From a checkpoint of a small transformer trained on Wikipedia.
Training: a variant of SOAP for these matrices, 268M tokens.
Each number is 128 + 32 x the weight over the matrix's rms, rounded and kept within 0 to 255. Layers, rows and columns count from 0. Numbers have three digits each.

# layer 2 MLP down (transposed), 768x192, rms 0.0522, rows 120-134, columns 0-95
167077154148160071068119125126085165057126091134133105113110110108186107134138088102131100161076115076228166162133149126107095160157173079207135143096131093113167205162084150151076129152145112161176076114086188043138158118084089143151084178210192167121106067185156113164126129140133132125
108160127055098138112098120100113158159117115162120146114131157169172129161172108158111120131110116117091198095072183118110155158133155136092140111051157109153146102146190106162115170140120167133081134152140079129075206138184116154083179108099110106126106111163128154116161197215106156160
152116123105043145098099121108158119107166127117146107197149180139175102137125080186134170159119143168150128170108173150085159092147087120132165149085120170103126126165140131136119090166124187098116112095136128159079119134124142129092117131097133145093127166169114154142116098103072137075
147143142085170140110108086152117134136126047098178139078125091136144149083188130101087117114066078110121148164132067136131206105119108108162182181196131176062074089119127120155121111096172174204176128114121147148093127096120173089177185116124099101124118144132087100151109061160112111111
172114138130160116129141121154129130165138119152144097117083089087093133125120113101128155166203123138119158127106128108153150172132118182096152134112113182136172085154112118152135126183073107084179144150085147152112091129130147185168106120081115076079135052160144165123127142165136170232
106137131139109155155168129125120123127117123103125119091111153169093110109130083108090116114103112140114097128124056120094154109081161140142165125123090121151104100139122137105108113148171116128119066154143133120186098134084120151134138106132174098119137134149094116132129091172127198145
125126126079111131116157096147116138104106092134095111102157119116165108128135150140127078152162076198133100096088158110098084104105122082102130163103105105143110121149112162176121117135124121149137144138110168141137103178124085134149079166106135127119147105139162124147109159141161178104
146123160079186107161149145090069079136116147179200117155115166097093141104135082127145099162058144111140121205129200109170168181129194087117132129126139104162106104180123106159077143120161106176073106095104135128121125098143116098132146059129121178101201089145137124118106071134089143126
081115148152104122092124127143121175124142108114107166124091144163113137140167127169132108089122138070158107128143155153171124119095158122137109116192089175175105168142120127148101108177220149126133136134178056140194184124102193162113075100174140122113116204163175138100118094088148141068
117170097073128131102135158111139137128113121130133142109146083058082132175164132116142132162159232165129117126127149070188155160172159110116122095131042119132060158109093163093114150126130175150125117109101118111094157147144118131187104103066118122157141113171105141149129142138136124166
125104120116163089146112183111117086150144097169186121108126102155055111099151196119133132119157116053131145145124177077122148165182093195151105177125124078136131140194112104046175089091174145155128103150142122152147108122188131138145162111098137147134130102143209161108159138120194104166
164111114121158188096077129166066161136119167144118172166120158084183119105142115122164129106117152129053129124121114147158166103190157122154094131178143120157115122135081158119149132115158178149123124084072128118147122102113099138079126102170122186087090133104131153105153114113150103113
131102119110105157143040192123134105125124145018203103120126115126139167088141107151084136141168130180133131108080122157101169163144137134143097124143140145082127096125160170127144122147117122132085107144142102126145135105106156116123124124152125152151144102135065126113120121168096156156
150091154176058140142146169135121130112110081161147058087118142120138117132162130122126155106113142106089114144113170135132138155148131111133130194175151112123127148114206104110154124140076134185124107089126101141118146097065139148147167073089117137134103157149124140136122121103138122156
102078104041128152107113115167141140141126107115095155188068190172124142141122060105157211165121130126171110141111112088170124083096114080150138148147178160129141075157158151161167129122135121149098151194151162106109145104149147177111088134096132101101118152198103166120072087162091140186
# layer 2 MLP up, 768x192, rms 0.0522, rows 121-134, columns 0-95
207169106133116123122098149096174138081169178165102099098219082143149134181121164131114099130141167125182157218121155127145137127165123112179125129134109193062151162093145153126128151164124170043148098097092193131105047108113074099124162152105169153209130142219119134136152105123186103132
113127102134149129101179091088089118156116074071137118112154140169165162123145204144107092086198137114092112137109093109084084137149093105185164112137165083133106117084084112119142171105100111168165106168157083088121128173113144131167108100095113111160122072121147146173139163125095121124
113107138152105105076120109127191055168097149140166124142165173119112190102066175115159115092123099222073139178185137136173219104139088081106153112153170167118110122116123151155101089099140168143080115174114128099108106192094120117156093078075161106168190176117178140112151132146101128139
132104177128145083143020138128151101126110104175134139140116149142193136111165169108124150154186148072143110148174067078122093128114186165151147104106092142132099064077135119141094151081107184140138135122171105064129167109124205095180157100139121155103081106137138107126154083156127075120
160166151107110123137096116153108085139103182167097165152185088065122159144083086169145143165150111133090105124081110121127097152131119108062127186120124092087154196153150125115113117174151107112179135108096123126089128140178113097103184138171073133125058080164108139099176123117162121109
145112179078126125130141101110141161091113185131101185203112142126144141118123091149117126132101138118078084108151082126146114110144135091130157106127135115134087118086127171151140182151176137068080130129105130104113134086079090121121139135113069164129132116163097118090106119070085170139
133175047108105101118127077125106101148198097136142138071159068152097099239148145117141073144128141106147160158102139100127111114034132135093120133165104153035183161100149138101113108142150103134101112122066186121068147179154093131102102095055081118133149181200124112165118049084071119125
120125196226109104138046103152127161141125075122090071143169052084105134144158113111205141094126128074111115145151176128109061115071163118093179083166097151147163178139213153157154100108125130133063106145160073147176167154048034088145126157076057086142092146089124143147157080109050140130
110080195146204138138179156117132158097136191129115092077127086107165134108155088109174134118156108105098196109111082110120113089143100128113151138116135148128134112151138150111103147136169152074189136178086037187178118157177143177146122111189159097100154139104103132112135100096094149143
073121106154115134078121142188076148108134130152132070104133134167187157106131159135179158153165142190085120137078156107041088062090065078101095128157118110149168166122173157145165136149165125098104092139095077118147113124132175144089123115162154136102050136144105135147110153117118113156
124127138094135149162080130076145110175122136160134079118102142173068119183179094122103142155174140122111147131072122161156124124080161138132128147118069137107114137083093130137115134086098140089187138123124121094130071125155153171126084139134150102125133057170043139162128098130140109116
093146115119152152089126177156137127143112121132105117094166127157122177085126135111179110147081156152150103157127135152120121118105082117130145137163134131080149172115130156104163156181143136141153150140127136162163108152116143111126150156096124136129148137128096086086196114092141143117
142185163155149119137124110100124108149126181115100151163092134100142120084160108125085104179121169114149132075136116142135091130106159124141137079105154130100108110151086138114105077151135126090121129119120124138082143131165107136188159154159138139094086119169103113177106120145106134114
105146179139147109152111187126177108137193137131122145107154141124155114122142137157114146111111150116121114043124149163170170122101097107094122119115115118143114108093160153092133100081158129101150183149082118117116172099156120165163056207078182174072113137096071135105100092139097149130